Each number is 200 + 30 x the weight over its row's rms, rounded and kept within 0 to 999. Layers, rows and columns count from 0. The size before them is the row's rms in percent of the matrix's.

# v: layer 17 attention value, 192x192, rms 0.15, rows 160-191, columns 32-63
# o: layer 17 attention output (transposed), 192x192, rms 0.141, rows 160-191, columns 32-63
# gate: layer 17 MLP gate, 512x192, rms 0.174, rows 0-45, columns 32-63
# up: layer 17 MLP up, 512x192, rms 0.168, rows 0-44, columns 32-63
# down: layer 17 MLP down (transposed), 512x192, rms 0.0918, rows 0-44, columns 32-63
v160,091,229,191,168,166,222,188,224,204,183,265,192,201,174,241,219,219,230,244,251,194,206,195,233,205,153,220,253,186,206,182,164,196
o160,093,250,219,193,175,212,208,182,255,232,182,178,223,179,221,240,204,169,145,165,194,202,245,108,210,174,213,211,160,229,234,207,205
v161,100,242,182,216,196,254,221,169,183,226,162,206,141,254,233,249,220,215,206,196,236,178,217,167,202,164,210,231,202,194,188,170,138
o161,107,225,232,227,194,175,208,236,181,189,205,235,246,235,166,213,174,171,245,203,206,192,197,158,173,190,211,205,215,238,196,245,219
v162,096,205,178,229,227,198,220,174,179,138,228,208,229,220,168,264,262,156,149,159,192,186,208,238,207,185,169,176,184,174,201,172,195
o162,099,211,173,186,220,151,180,217,244,163,190,262,210,221,214,194,155,231,227,238,198,175,233,230,229,223,206,201,215,213,192,255,190
v163,104,167,165,226,182,158,233,242,189,182,223,201,235,175,215,242,193,210,212,212,201,149,220,191,186,193,138,185,184,271,183,215,211
o163,104,193,195,201,160,233,191,196,256,192,230,232,169,234,173,164,180,194,172,194,184,201,202,159,207,152,157,176,198,201,157,195,184
v164,098,187,212,162,246,228,175,160,186,167,199,191,160,156,179,194,129,262,180,203,169,194,240,213,211,186,172,151,163,117,175,183,234
o164,095,202,191,213,221,218,201,208,155,191,144,264,170,211,230,201,250,159,208,182,233,135,178,227,162,184,227,233,267,227,240,225,209
v165,102,169,193,195,162,248,207,188,200,223,216,172,243,219,226,180,182,153,193,218,175,190,249,143,238,189,154,207,208,239,191,273,221
o165,103,189,131,194,190,189,197,219,222,189,230,189,181,126,210,225,251,254,196,176,220,202,233,170,208,172,158,149,194,205,187,182,193
v166,088,176,184,156,245,201,205,192,149,181,157,196,249,161,195,225,203,202,225,215,201,190,203,137,168,269,189,225,197,221,189,133,225
o166,085,254,241,224,201,219,170,274,196,135,211,116,200,190,235,176,180,207,200,202,185,258,196,162,169,213,176,170,134,190,194,262,223
v167,097,217,186,183,244,176,202,206,162,198,228,194,199,178,216,229,147,165,182,236,194,166,178,172,236,196,202,240,220,179,177,188,196
o167,094,218,228,213,222,211,242,206,198,174,155,160,182,226,232,166,214,233,193,144,220,203,199,217,202,129,138,163,164,234,249,203,243
v168,096,182,201,231,194,205,170,220,240,249,212,193,169,234,157,186,223,184,206,233,189,176,228,155,204,178,217,238,213,183,242,273,181
o168,097,179,187,196,224,166,258,194,203,138,190,177,223,200,215,168,144,220,199,170,194,176,239,210,183,266,199,216,199,196,181,148,177
v169,096,204,176,197,200,189,222,184,202,200,213,176,160,176,189,201,176,233,194,196,150,183,191,177,168,187,201,205,256,234,229,199,188
o169,098,229,241,187,244,228,211,146,197,208,197,167,193,181,235,145,199,139,283,230,244,194,197,246,184,188,198,197,206,208,161,180,209
v170,096,215,180,183,230,176,164,238,198,243,243,188,193,186,218,135,260,221,223,155,209,237,188,205,215,155,196,203,138,206,166,202,186
o170,100,204,207,212,165,225,146,177,231,200,156,198,204,192,144,188,152,160,199,170,229,208,226,252,181,161,176,207,211,239,206,235,184
v171,105,217,212,214,180,244,154,180,217,220,248,213,205,158,216,178,255,156,186,220,177,252,127,226,135,262,219,230,200,165,183,186,193
o171,106,167,244,150,197,194,224,194,208,226,192,158,234,223,143,197,156,202,212,172,207,205,225,179,171,194,189,189,208,236,214,197,192
v172,096,221,171,205,233,188,189,197,169,235,191,266,148,222,193,196,196,203,180,182,164,188,206,196,219,190,197,160,197,214,149,211,154
o172,094,183,151,201,160,162,182,224,190,152,207,199,151,213,214,184,260,170,184,192,257,132,242,233,184,198,189,168,270,177,222,179,201
v173,094,237,164,196,186,129,188,164,176,186,218,212,229,186,198,202,124,238,203,180,151,199,194,271,155,157,183,175,180,228,169,250,182
o173,093,146,211,163,167,250,230,236,165,181,188,189,193,234,220,265,213,196,194,207,229,193,188,143,230,193,221,212,189,176,241,181,227
v174,097,150,238,206,258,221,149,244,202,147,187,151,194,239,186,166,202,139,124,168,123,183,187,219,206,182,220,207,225,197,214,194,171
o174,090,263,179,213,200,159,268,183,231,253,167,199,230,185,244,214,197,195,229,222,168,197,176,213,113,207,136,221,168,220,224,182,196
v175,100,243,173,245,219,181,227,197,150,144,241,241,228,173,229,218,188,243,204,209,184,192,202,210,182,255,219,196,223,140,252,193,167
o175,100,187,199,179,143,196,171,221,186,217,220,167,234,291,200,177,180,175,158,215,199,161,210,151,225,204,225,203,168,208,162,197,253
v176,102,221,193,227,212,221,230,184,230,191,229,179,175,228,192,266,91,212,172,190,142,190,224,141,230,227,200,169,195,145,184,195,204
o176,096,181,201,196,221,175,203,181,230,202,212,191,197,184,227,176,246,155,187,196,217,217,212,213,161,165,231,199,254,209,206,219,178
v177,093,182,193,257,214,195,217,218,210,175,189,186,160,164,196,226,215,160,262,132,179,176,194,204,266,177,196,221,219,190,201,218,160
o177,089,221,150,177,185,236,232,194,225,214,227,189,163,185,253,257,198,215,174,208,204,270,230,165,168,181,224,208,214,192,221,184,234
v178,093,206,222,135,139,217,191,229,211,198,217,221,213,152,201,185,206,186,171,215,256,143,197,212,236,203,254,181,159,224,217,214,216
o178,087,183,142,180,201,154,171,215,204,218,199,191,200,211,175,216,203,200,257,202,206,232,159,238,202,213,144,189,227,190,205,213,190
v179,099,177,212,262,218,187,153,196,191,150,175,192,203,240,228,188,169,169,197,181,221,202,219,236,224,158,174,241,215,203,233,166,191
o179,096,198,231,181,158,185,235,241,185,217,233,184,183,156,254,211,226,227,225,241,164,196,194,161,140,235,247,173,158,203,236,187,190
v180,099,181,228,169,234,223,215,173,209,263,235,232,200,176,220,158,232,191,196,186,172,217,176,188,168,220,226,194,232,215,197,206,196
o180,098,194,233,241,202,195,156,193,166,170,188,192,267,219,190,242,195,178,236,174,187,193,251,206,189,165,191,232,172,235,170,187,214
v181,093,223,160,203,209,156,203,128,225,164,210,171,162,213,192,190,180,182,177,229,149,212,250,221,197,182,200,157,228,200,184,221,241
o181,090,220,250,231,207,233,203,216,208,210,175,206,239,216,224,208,218,233,203,205,250,199,183,188,212,147,167,200,188,193,211,188,178
v182,104,231,231,197,107,186,196,166,130,140,193,249,258,187,231,182,194,217,179,234,202,177,212,160,165,150,242,234,143,223,245,177,201
o182,102,199,192,171,186,164,155,202,210,195,222,209,224,189,170,273,233,221,238,180,181,203,209,180,248,179,199,220,177,216,208,216,237
v183,099,172,177,184,205,208,237,174,199,237,235,191,207,200,220,165,211,182,177,205,180,183,172,232,184,161,135,217,185,210,191,198,195
o183,108,203,206,216,212,170,180,193,215,209,186,182,199,169,184,194,208,163,215,229,255,170,163,238,222,222,238,176,202,226,168,144,204
v184,099,223,218,226,209,223,246,237,230,219,158,179,222,223,180,172,184,164,183,199,224,160,153,159,148,168,212,211,220,194,236,213,241
o184,094,199,139,198,167,197,191,184,164,195,194,231,214,205,262,232,209,246,228,234,161,220,206,167,233,225,175,246,200,211,200,228,166
v185,098,249,247,209,155,210,186,222,177,227,210,236,186,197,197,243,249,162,234,150,206,178,257,181,189,191,190,189,167,187,204,239,187
o185,098,158,133,201,222,176,178,204,197,144,193,187,163,198,173,204,191,199,199,202,182,215,214,165,228,254,177,224,211,162,225,190,215
v186,098,123,211,196,263,211,169,176,243,164,172,175,222,177,175,227,278,202,247,213,215,210,162,213,195,210,197,239,189,178,196,211,212
o186,094,280,197,213,197,187,194,240,119,196,158,200,183,206,158,139,150,174,205,209,231,251,179,192,184,166,149,198,142,199,203,155,172
v187,090,233,181,174,225,215,174,157,201,171,247,215,198,205,207,195,177,220,191,258,183,237,211,182,228,193,189,151,172,216,243,195,172
o187,085,145,177,199,146,201,179,245,165,183,190,171,240,197,175,215,172,237,265,174,170,152,199,143,201,249,187,257,187,200,201,199,197
v188,100,184,195,217,209,250,171,189,165,175,233,201,219,211,197,201,230,179,207,248,220,244,157,217,183,189,235,221,213,203,272,211,223
o188,099,207,201,218,206,199,235,166,231,239,151,207,185,182,168,231,174,252,265,157,210,236,232,223,223,237,212,131,194,198,222,195,200
v189,098,208,244,208,173,187,183,232,174,188,184,184,183,225,266,185,198,216,166,183,196,236,156,223,195,178,192,208,162,190,172,170,183
o189,099,195,143,180,162,193,192,225,190,230,152,169,196,124,214,249,167,131,261,203,204,162,207,225,173,178,196,223,166,230,203,255,266
v190,100,166,212,180,204,170,191,192,155,134,200,148,135,173,224,212,184,175,220,183,285,186,221,185,245,220,220,222,153,221,188,249,205
o190,098,219,214,179,194,210,230,191,177,205,199,197,185,168,104,211,205,253,216,176,164,234,234,196,195,165,220,179,199,172,186,224,222
v191,101,134,198,167,162,200,228,191,145,280,193,211,228,215,153,190,214,224,230,188,234,194,217,158,183,247,208,197,134,205,201,216,172
o191,100,213,206,218,195,175,129,220,193,170,191,223,221,175,131,163,166,214,185,238,199,238,172,180,177,197,241,186,230,195,176,173,246
gate0,104,205,212,200,149,251,175,208,157,211,169,136,196,239,195,138,225,242,188,188,162,217,197,183,207,185,227,212,186,178,221,197,223
up0,101,191,218,190,213,243,241,175,206,198,192,248,150,215,174,157,213,227,171,246,176,263,222,218,238,181,152,228,248,190,206,213,218
down0,102,193,213,216,207,189,197,187,218,217,191,213,195,155,242,199,238,210,221,185,173,220,184,178,175,213,174,173,200,190,179,167,207
gate1,093,198,175,255,169,143,197,230,217,220,201,188,162,216,171,209,242,162,228,203,196,153,206,245,229,192,223,166,187,240,204,217,273
up1,097,203,212,107,219,223,204,184,168,187,204,214,235,228,218,207,176,279,196,201,201,236,213,157,195,184,198,230,210,169,156,196,201
down1,087,205,193,181,269,167,153,205,235,216,187,213,221,213,226,232,198,202,194,150,183,223,194,194,275,178,199,232,218,144,233,204,208
gate2,107,217,188,181,212,206,256,141,168,198,175,164,237,202,172,210,221,226,196,140,211,184,184,191,209,181,238,232,230,213,173,221,170
up2,107,155,212,219,235,227,185,232,273,199,155,194,200,156,217,197,220,220,203,224,198,209,146,251,198,247,168,198,191,183,209,218,229
down2,102,233,215,240,156,157,108,147,200,190,164,165,230,229,245,173,209,204,153,229,222,203,219,206,216,166,135,239,210,206,163,204,169
gate3,100,176,185,195,232,182,200,199,194,173,214,196,206,213,186,149,216,237,240,135,168,169,211,223,169,227,225,161,174,160,253,158,172
up3,097,213,136,195,134,154,242,231,151,177,190,209,125,212,145,194,238,156,202,177,112,153,200,219,205,222,202,232,233,205,207,144,181
down3,103,247,262,281,238,245,211,159,206,204,243,205,200,153,263,162,182,243,190,193,220,217,206,224,173,151,242,167,236,136,212,188,232
gate4,098,209,199,239,145,230,216,174,211,163,246,187,224,224,247,166,202,185,230,177,239,181,207,205,186,254,237,101,256,176,193,240,202
up4,099,192,210,166,280,141,175,208,190,232,176,232,180,186,174,204,195,201,145,219,188,208,213,224,241,167,165,252,147,218,188,187,238
down4,094,179,217,212,158,166,183,131,188,140,166,230,156,202,187,220,177,167,233,214,145,209,189,202,188,184,210,173,177,180,204,270,233
gate5,101,209,207,213,187,190,212,159,203,216,192,169,156,177,146,174,184,247,227,187,214,174,183,170,179,153,220,222,194,198,156,194,197
up5,100,175,194,169,148,219,201,192,229,203,221,214,209,244,269,167,222,217,192,186,177,135,199,229,173,179,261,221,203,268,174,182,189
down5,094,183,174,237,221,156,223,131,279,263,240,199,242,190,206,185,215,171,248,150,254,189,195,233,199,193,181,221,226,162,210,207,199
gate6,101,224,196,248,151,257,194,169,207,210,208,200,260,207,198,208,195,255,210,165,179,228,157,252,208,204,210,232,212,198,156,202,157
up6,095,182,199,188,244,161,238,188,198,237,209,212,170,211,205,187,185,151,194,198,215,180,242,178,212,218,219,153,176,123,244,198,146
down6,103,209,230,160,203,157,234,266,182,183,208,171,216,198,160,184,220,223,163,164,171,160,173,214,166,180,175,185,218,196,230,241,169
gate7,098,172,167,232,198,239,191,202,221,142,220,183,302,177,216,199,207,208,219,187,246,231,236,232,224,187,223,172,219,187,206,143,200
up7,101,201,194,214,204,156,183,167,199,226,222,185,138,170,203,223,195,180,228,277,172,259,199,198,188,243,162,227,151,170,142,158,250
down7,104,248,242,185,188,167,208,189,187,222,249,178,227,212,220,194,172,265,160,168,217,171,224,176,166,198,184,226,216,183,223,224,167
gate8,101,200,161,220,211,217,209,223,158,212,179,154,227,175,196,207,126,214,236,257,202,241,189,176,147,203,137,120,152,227,162,187,138
up8,104,190,154,184,186,205,250,208,206,183,235,162,204,159,182,215,155,230,214,214,217,165,200,208,175,192,197,207,198,204,208,151,214
down8,105,221,163,170,253,234,224,220,139,170,184,133,148,245,214,176,209,251,252,229,205,183,177,183,221,212,210,170,207,199,146,172,176
gate9,094,225,228,202,197,190,290,188,284,155,191,181,177,168,221,164,200,223,230,223,158,212,190,150,246,170,210,218,133,207,223,262,177
up9,098,209,198,228,193,223,201,206,238,211,174,168,180,180,237,180,200,205,209,159,118,183,200,216,223,200,205,217,128,238,233,193,175
down9,101,173,199,197,235,197,125,202,139,177,183,226,225,243,201,201,201,197,146,185,200,193,156,151,181,157,179,177,186,173,223,193,188
gate10,096,223,192,172,173,133,169,169,123,183,214,175,172,153,171,211,235,146,238,233,189,222,176,217,220,215,178,228,230,182,189,187,232
up10,095,178,228,201,231,151,218,151,154,225,190,230,192,192,172,199,186,190,181,194,195,217,218,156,206,238,169,150,237,205,243,200,201
down10,101,205,177,124,213,224,215,224,252,205,220,216,180,263,232,238,141,179,209,196,185,197,169,247,228,223,184,188,200,187,174,185,187
gate11,101,178,210,204,198,163,138,212,196,251,194,265,186,183,227,174,219,204,225,173,202,168,184,200,197,161,196,216,199,182,233,163,166
up11,105,218,191,175,220,224,251,255,209,196,186,182,226,190,217,185,197,244,144,212,217,186,226,208,205,185,153,248,226,222,152,225,228
down11,106,201,212,224,169,192,203,219,179,163,210,192,219,208,217,198,243,190,171,193,196,286,190,160,205,192,181,184,202,155,177,203,200
gate12,096,199,188,209,184,242,201,201,190,255,270,238,166,160,222,191,193,164,209,195,232,238,159,200,193,227,233,211,185,182,185,130,191
up12,103,246,168,184,171,201,156,246,191,234,260,208,134,194,240,195,208,110,197,211,231,194,219,179,218,205,220,212,177,192,198,197,201
down12,099,182,214,221,181,145,283,172,225,204,182,215,231,206,184,206,185,212,173,201,203,157,205,203,148,226,195,190,228,227,167,180,161
gate13,103,207,204,209,216,184,211,269,178,225,170,180,237,189,165,222,226,192,191,228,246,190,193,198,229,228,217,260,229,172,219,227,185
up13,105,220,199,194,230,207,211,198,148,203,211,168,182,222,189,228,156,251,201,185,181,242,235,229,171,204,189,202,161,244,209,187,217
down13,097,205,192,205,190,164,220,263,254,245,193,168,210,232,226,237,184,223,183,174,199,173,177,216,157,235,215,207,211,197,142,211,184
gate14,104,146,218,199,167,178,240,135,205,203,217,198,136,195,171,243,190,202,225,280,216,166,212,203,221,258,162,224,159,196,166,212,225
up14,094,197,238,208,172,169,221,173,178,171,192,216,206,151,224,187,199,180,209,206,251,203,224,231,219,233,188,193,185,241,148,174,210
down14,100,204,228,222,210,214,154,210,160,177,246,198,228,207,156,246,182,208,187,217,189,241,174,167,208,187,224,194,178,153,150,149,162
gate15,094,159,246,191,216,194,200,255,254,227,219,218,217,194,193,232,178,232,182,181,187,183,197,198,190,206,233,178,248,233,250,211,217
up15,095,222,243,165,269,236,196,153,180,220,176,208,191,184,249,174,179,236,231,231,210,234,225,126,187,221,249,229,189,246,236,211,186
down15,097,208,188,193,162,184,211,152,204,204,206,222,211,137,267,203,208,208,219,176,199,196,177,207,192,231,195,177,214,222,197,208,221
gate16,103,197,190,206,211,248,173,184,192,150,278,219,148,165,187,175,240,128,150,230,190,193,189,184,237,263,173,213,268,197,238,168,224
up16,102,173,184,187,176,165,224,230,215,240,172,213,236,210,181,193,209,174,179,214,222,161,208,167,165,143,250,234,204,191,219,242,229
down16,103,196,219,127,182,213,184,172,185,211,254,212,182,158,213,210,190,198,216,187,226,218,222,144,199,271,170,240,205,262,208,178,200
gate17,099,185,196,170,230,183,152,142,178,172,211,123,214,167,206,143,196,267,214,204,223,160,249,219,199,211,192,180,226,222,176,196,186
up17,102,184,232,237,209,205,220,244,190,219,180,243,192,185,142,207,223,164,159,232,178,255,177,214,172,195,222,189,221,161,196,202,225
down17,101,238,199,233,157,205,190,204,250,213,198,179,150,219,178,222,236,200,247,190,270,165,216,218,220,159,204,197,232,204,239,178,156
gate18,099,110,212,173,169,177,205,248,246,201,215,196,218,224,218,138,216,260,208,194,171,225,214,141,188,198,194,206,144,206,213,268,186
up18,101,166,228,236,164,178,243,183,246,183,239,214,204,194,190,214,185,280,190,191,165,245,240,252,268,196,205,180,200,158,192,205,207
down18,100,188,228,109,171,129,180,188,160,181,141,183,177,212,177,235,180,195,222,233,160,174,172,171,223,213,229,147,183,156,144,176,266
gate19,104,191,163,221,232,187,199,173,195,146,207,185,196,221,197,171,220,191,195,161,190,210,214,168,196,184,196,245,203,188,170,238,209
up19,101,184,203,158,215,235,202,227,158,193,218,207,180,216,194,203,187,184,211,165,226,177,201,178,213,219,240,192,183,187,183,172,178
down19,102,204,233,154,236,207,152,206,209,243,161,191,196,188,183,179,169,157,214,225,133,255,120,137,182,236,200,199,232,184,209,219,213
gate20,109,164,154,157,187,251,215,214,179,173,174,243,197,186,127,190,201,189,199,235,162,210,205,213,216,214,173,198,195,261,211,198,214
up20,109,197,189,208,202,218,227,215,193,179,152,212,129,210,203,227,161,157,186,221,164,232,200,176,166,211,205,198,185,235,232,149,253
down20,110,249,143,194,205,190,173,148,223,233,176,221,198,169,193,221,176,218,201,153,194,164,155,221,212,221,189,189,148,206,235,185,197
gate21,095,232,217,220,245,196,231,134,205,211,225,234,219,193,285,152,214,218,225,202,201,180,240,258,172,179,169,206,210,143,207,210,170
up21,100,218,207,174,154,204,235,258,189,198,225,171,200,194,174,172,193,163,164,193,183,209,208,170,192,239,219,206,189,230,271,200,195
down21,101,206,228,182,249,241,176,202,161,159,157,199,145,212,226,198,229,207,171,210,204,187,172,206,231,232,184,249,239,144,232,203,173
gate22,100,127,243,203,152,257,201,206,187,207,183,237,130,190,215,182,167,201,158,198,198,206,201,182,260,219,249,227,212,194,225,182,237
up22,104,227,221,227,242,158,259,202,214,147,222,216,224,212,209,224,194,240,202,177,231,210,184,241,145,178,214,183,209,187,187,201,176
down22,100,149,167,167,203,252,190,157,258,186,226,218,203,215,224,210,174,224,260,187,184,218,250,204,220,229,127,234,198,157,239,171,209
gate23,104,173,199,194,234,207,213,203,225,184,215,204,223,186,183,164,218,212,234,165,155,188,139,162,167,297,188,222,224,171,221,239,202
up23,106,214,206,177,176,230,225,175,231,193,208,247,219,209,183,180,202,241,234,220,119,180,163,148,167,245,207,190,185,219,241,220,154
down23,098,246,200,195,227,254,211,182,227,224,202,155,177,212,239,169,223,180,145,179,226,185,173,153,175,209,167,170,149,193,199,247,180
gate24,098,165,201,218,269,248,231,163,192,158,224,234,230,204,181,165,208,190,186,177,202,158,200,201,234,237,166,216,224,212,201,219,259
up24,102,234,155,189,159,185,199,209,183,214,201,172,160,199,200,232,220,228,209,276,198,204,210,219,185,184,237,169,217,240,160,163,201
down24,098,177,223,205,185,221,164,202,198,175,162,209,208,231,187,154,175,143,189,181,204,220,206,171,229,216,190,204,189,214,182,245,194
gate25,102,138,183,228,253,211,198,174,230,162,178,218,210,167,209,164,181,125,203,201,217,202,129,177,165,183,235,197,222,228,206,161,234
up25,098,138,236,184,209,244,182,136,217,236,204,250,223,178,197,171,192,144,224,227,173,157,184,171,168,229,187,175,241,187,201,217,214
down25,091,190,170,194,172,213,197,181,200,190,161,205,212,172,177,191,184,207,186,234,206,253,250,190,208,242,204,235,193,190,233,219,225
gate26,096,202,234,153,225,193,193,175,213,183,203,153,143,219,173,173,280,241,144,235,214,188,210,219,261,191,216,215,223,226,207,256,220
up26,098,203,155,230,136,208,149,231,202,232,162,254,226,174,236,239,168,173,223,185,214,195,176,185,165,246,182,172,145,168,183,179,183
down26,094,182,171,203,214,226,229,192,218,208,239,174,206,239,244,188,194,178,176,216,189,230,222,153,231,148,237,222,237,207,194,229,213
gate27,102,187,199,223,229,226,218,253,197,194,181,214,214,211,280,177,257,202,274,141,192,197,219,186,225,191,202,173,175,180,206,209,237
up27,100,206,161,184,236,228,217,195,168,180,206,188,196,140,206,175,183,187,156,210,212,205,207,155,248,199,253,259,170,239,237,238,194
down27,100,212,181,178,229,208,155,227,233,191,201,255,191,270,222,190,195,199,226,156,164,196,238,179,205,196,187,177,187,139,236,195,227
gate28,100,120,198,201,151,247,205,201,236,209,235,196,191,205,143,219,238,174,237,153,258,203,161,178,151,191,202,192,189,201,194,185,211
up28,099,264,191,190,191,195,209,229,165,228,158,202,244,219,181,189,181,200,176,217,151,189,230,243,190,182,208,145,280,212,191,217,209
down28,095,144,193,218,197,244,167,211,211,226,178,165,230,260,207,253,194,165,138,188,199,236,182,192,202,203,202,268,163,244,230,222,150
gate29,103,198,177,161,181,140,179,204,204,250,186,247,214,217,204,240,193,184,209,175,216,150,158,258,139,200,149,250,238,222,197,176,215
up29,100,168,169,217,182,189,223,244,174,240,185,215,175,195,237,209,193,194,215,187,179,190,174,184,124,196,211,239,205,163,222,219,218
down29,101,232,190,166,216,212,160,156,235,201,235,235,215,181,157,241,208,214,211,210,181,223,214,220,216,189,169,198,225,217,168,197,185
gate30,095,227,159,225,233,124,231,189,190,210,160,192,155,165,199,174,226,175,169,173,219,195,232,162,188,197,210,188,223,169,190,242,195
up30,102,137,231,211,181,262,204,149,206,156,215,204,215,193,219,197,156,215,180,218,190,231,165,211,217,222,159,183,203,234,172,176,185
down30,092,212,221,183,192,235,193,204,224,193,188,226,204,207,179,192,195,232,219,190,206,221,197,154,203,173,160,246,153,175,230,153,213
gate31,103,196,202,234,198,211,170,175,250,171,165,206,195,204,179,247,140,186,183,207,188,215,219,243,147,226,190,195,188,199,200,196,163
up31,104,177,185,128,215,206,157,158,144,246,180,240,154,205,223,169,246,269,155,143,219,207,230,214,178,243,177,207,209,225,186,201,189
down31,104,308,152,231,227,195,190,219,242,244,223,228,225,237,200,194,254,202,175,232,195,209,176,176,250,174,244,169,172,215,153,286,203
gate32,099,171,258,263,201,203,199,215,236,176,209,172,121,216,242,240,208,186,227,134,142,173,232,204,212,225,194,207,190,171,226,191,187
up32,098,188,172,182,276,149,224,214,204,180,141,197,201,145,233,172,166,160,174,218,201,163,219,191,209,207,191,170,191,211,193,215,205
down32,102,216,258,198,192,173,202,254,148,189,211,213,217,181,204,187,204,215,209,184,158,184,241,177,243,225,183,200,219,219,219,176,187
gate33,095,142,166,161,221,276,184,181,180,243,191,130,174,168,214,235,154,183,226,217,192,206,248,162,159,226,153,131,208,179,229,174,182
up33,097,201,251,208,218,163,201,167,233,194,193,225,182,207,200,181,215,205,197,224,221,216,182,265,194,194,207,222,188,163,249,214,197
down33,097,184,237,174,191,161,208,247,164,189,214,213,174,225,199,186,173,180,191,171,205,220,236,178,220,220,206,191,194,233,214,169,245
gate34,101,179,190,175,190,228,225,203,192,256,233,241,181,128,168,254,268,281,178,207,231,236,208,190,215,198,210,181,212,196,195,171,218
up34,109,230,164,182,194,193,167,192,203,200,207,225,218,243,149,182,143,192,175,194,199,165,259,207,199,279,164,171,220,169,226,237,165
down34,109,243,189,183,171,173,254,149,187,192,216,204,176,216,205,224,175,205,223,168,191,176,170,165,200,189,150,229,196,226,235,213,192
gate35,098,176,153,174,225,193,189,154,228,220,193,191,212,217,219,140,227,178,142,173,175,174,212,194,192,212,210,242,185,222,171,196,196
up35,095,183,245,157,229,228,202,278,160,140,208,238,175,220,226,198,167,274,193,258,188,209,230,182,195,142,187,204,176,152,201,239,190
down35,097,223,222,196,181,233,174,187,229,206,193,141,194,210,199,262,211,164,180,189,220,201,265,132,170,191,228,202,220,222,226,183,125
gate36,102,151,70,165,190,214,231,193,247,207,168,194,210,147,198,214,212,165,161,238,218,202,175,194,208,219,202,206,182,181,228,230,173
up36,099,196,247,195,240,211,179,210,253,184,177,196,195,241,138,224,194,232,198,151,130,204,214,211,197,182,152,213,175,219,206,185,181
down36,104,200,194,218,129,161,218,174,219,188,205,167,206,187,188,181,201,200,230,191,250,240,208,202,229,226,187,242,206,227,182,227,194
gate37,096,213,183,180,212,155,188,198,177,208,157,199,174,203,207,272,184,188,219,195,221,183,173,153,205,200,261,151,193,211,190,198,181
up37,096,191,173,127,195,174,216,223,210,192,172,190,182,235,186,199,149,140,217,184,231,175,182,185,216,275,134,213,206,205,196,187,154
down37,101,208,211,240,206,201,210,194,214,197,242,220,190,156,215,141,184,211,235,190,196,178,190,218,181,230,204,181,153,249,221,211,218
gate38,108,197,220,200,214,265,196,135,177,223,208,208,211,186,177,113,203,269,167,258,216,182,215,190,215,194,218,239,173,173,225,185,207
up38,106,164,199,180,161,186,202,219,210,196,161,232,165,198,172,255,224,124,177,190,194,201,240,233,181,179,207,156,226,236,182,203,226
down38,103,216,246,241,178,192,218,233,238,247,205,190,209,178,233,202,210,212,225,179,213,180,175,266,251,234,220,217,179,183,206,185,180
gate39,095,183,264,177,125,200,147,262,161,193,199,187,210,219,205,199,218,222,194,220,265,159,201,171,193,194,150,189,182,179,165,142,209
up39,096,189,238,227,255,214,243,143,200,168,225,199,238,205,233,203,229,214,199,161,155,216,211,201,177,218,212,173,213,235,214,226,174
down39,095,226,179,180,190,146,190,144,226,210,218,232,165,172,236,203,179,167,244,249,282,172,174,177,172,235,190,259,268,251,218,180,212
gate40,091,217,199,178,216,165,239,219,201,268,210,188,171,244,192,247,138,205,166,186,188,171,192,156,189,157,239,213,221,249,225,191,228
up40,100,189,173,212,193,192,190,153,227,172,247,221,198,218,234,233,206,209,207,231,170,175,199,167,245,208,247,151,212,174,237,181,215
down40,101,191,199,211,212,197,211,211,230,205,167,162,200,197,166,170,134,201,179,149,190,232,211,211,168,224,206,259,183,201,166,216,141
gate41,094,225,180,175,162,176,149,191,169,185,207,196,212,201,212,212,176,246,174,207,242,216,194,203,193,176,121,214,235,264,223,217,216
up41,097,179,185,179,212,188,147,254,169,204,205,167,225,213,174,218,194,245,214,194,237,209,200,170,199,203,119,209,231,245,192,205,247
down41,094,189,240,225,208,225,175,193,245,151,209,211,201,202,238,174,244,142,213,165,211,208,237,224,172,233,283,181,204,128,163,229,179
gate42,099,155,234,162,222,210,187,184,218,236,268,260,252,204,169,208,226,174,211,236,218,223,216,175,192,148,192,204,146,129,135,227,186
up42,098,167,186,182,219,217,203,194,205,216,291,207,206,178,188,213,247,147,181,194,270,196,189,168,152,157,178,169,244,193,183,230,217
down42,097,251,230,156,178,180,229,206,180,149,189,153,209,229,195,239,143,210,232,151,165,187,163,223,215,236,174,183,176,226,229,167,203
gate43,099,188,201,234,188,268,122,221,153,220,195,207,170,175,193,251,212,203,234,144,179,183,187,204,201,225,174,191,212,135,143,203,186
up43,098,164,174,214,171,199,253,208,278,218,182,156,216,184,196,147,207,233,212,244,228,175,255,193,193,261,259,178,242,220,265,170,193
down43,097,166,153,172,223,181,233,192,222,274,194,163,196,175,227,198,213,222,179,179,150,207,201,166,180,226,245,196,173,196,186,197,239
gate44,102,169,206,195,188,207,241,267,244,225,233,223,193,140,222,188,184,141,189,168,240,211,178,215,208,152,162,194,183,200,234,213,222
up44,101,193,250,241,226,253,161,212,182,212,236,185,254,195,179,193,136,208,200,200,212,257,229,201,172,229,186,207,218,173,231,167,226
down44,103,239,243,162,238,169,210,160,242,161,182,176,177,208,211,166,230,174,221,229,219,242,193,189,178,198,171,212,243,172,177,184,207
gate45,089,204,204,194,203,205,183,197,254,197,190,214,196,257,169,256,214,169,161,166,176,197,179,164,195,207,187,204,232,174,212,181,231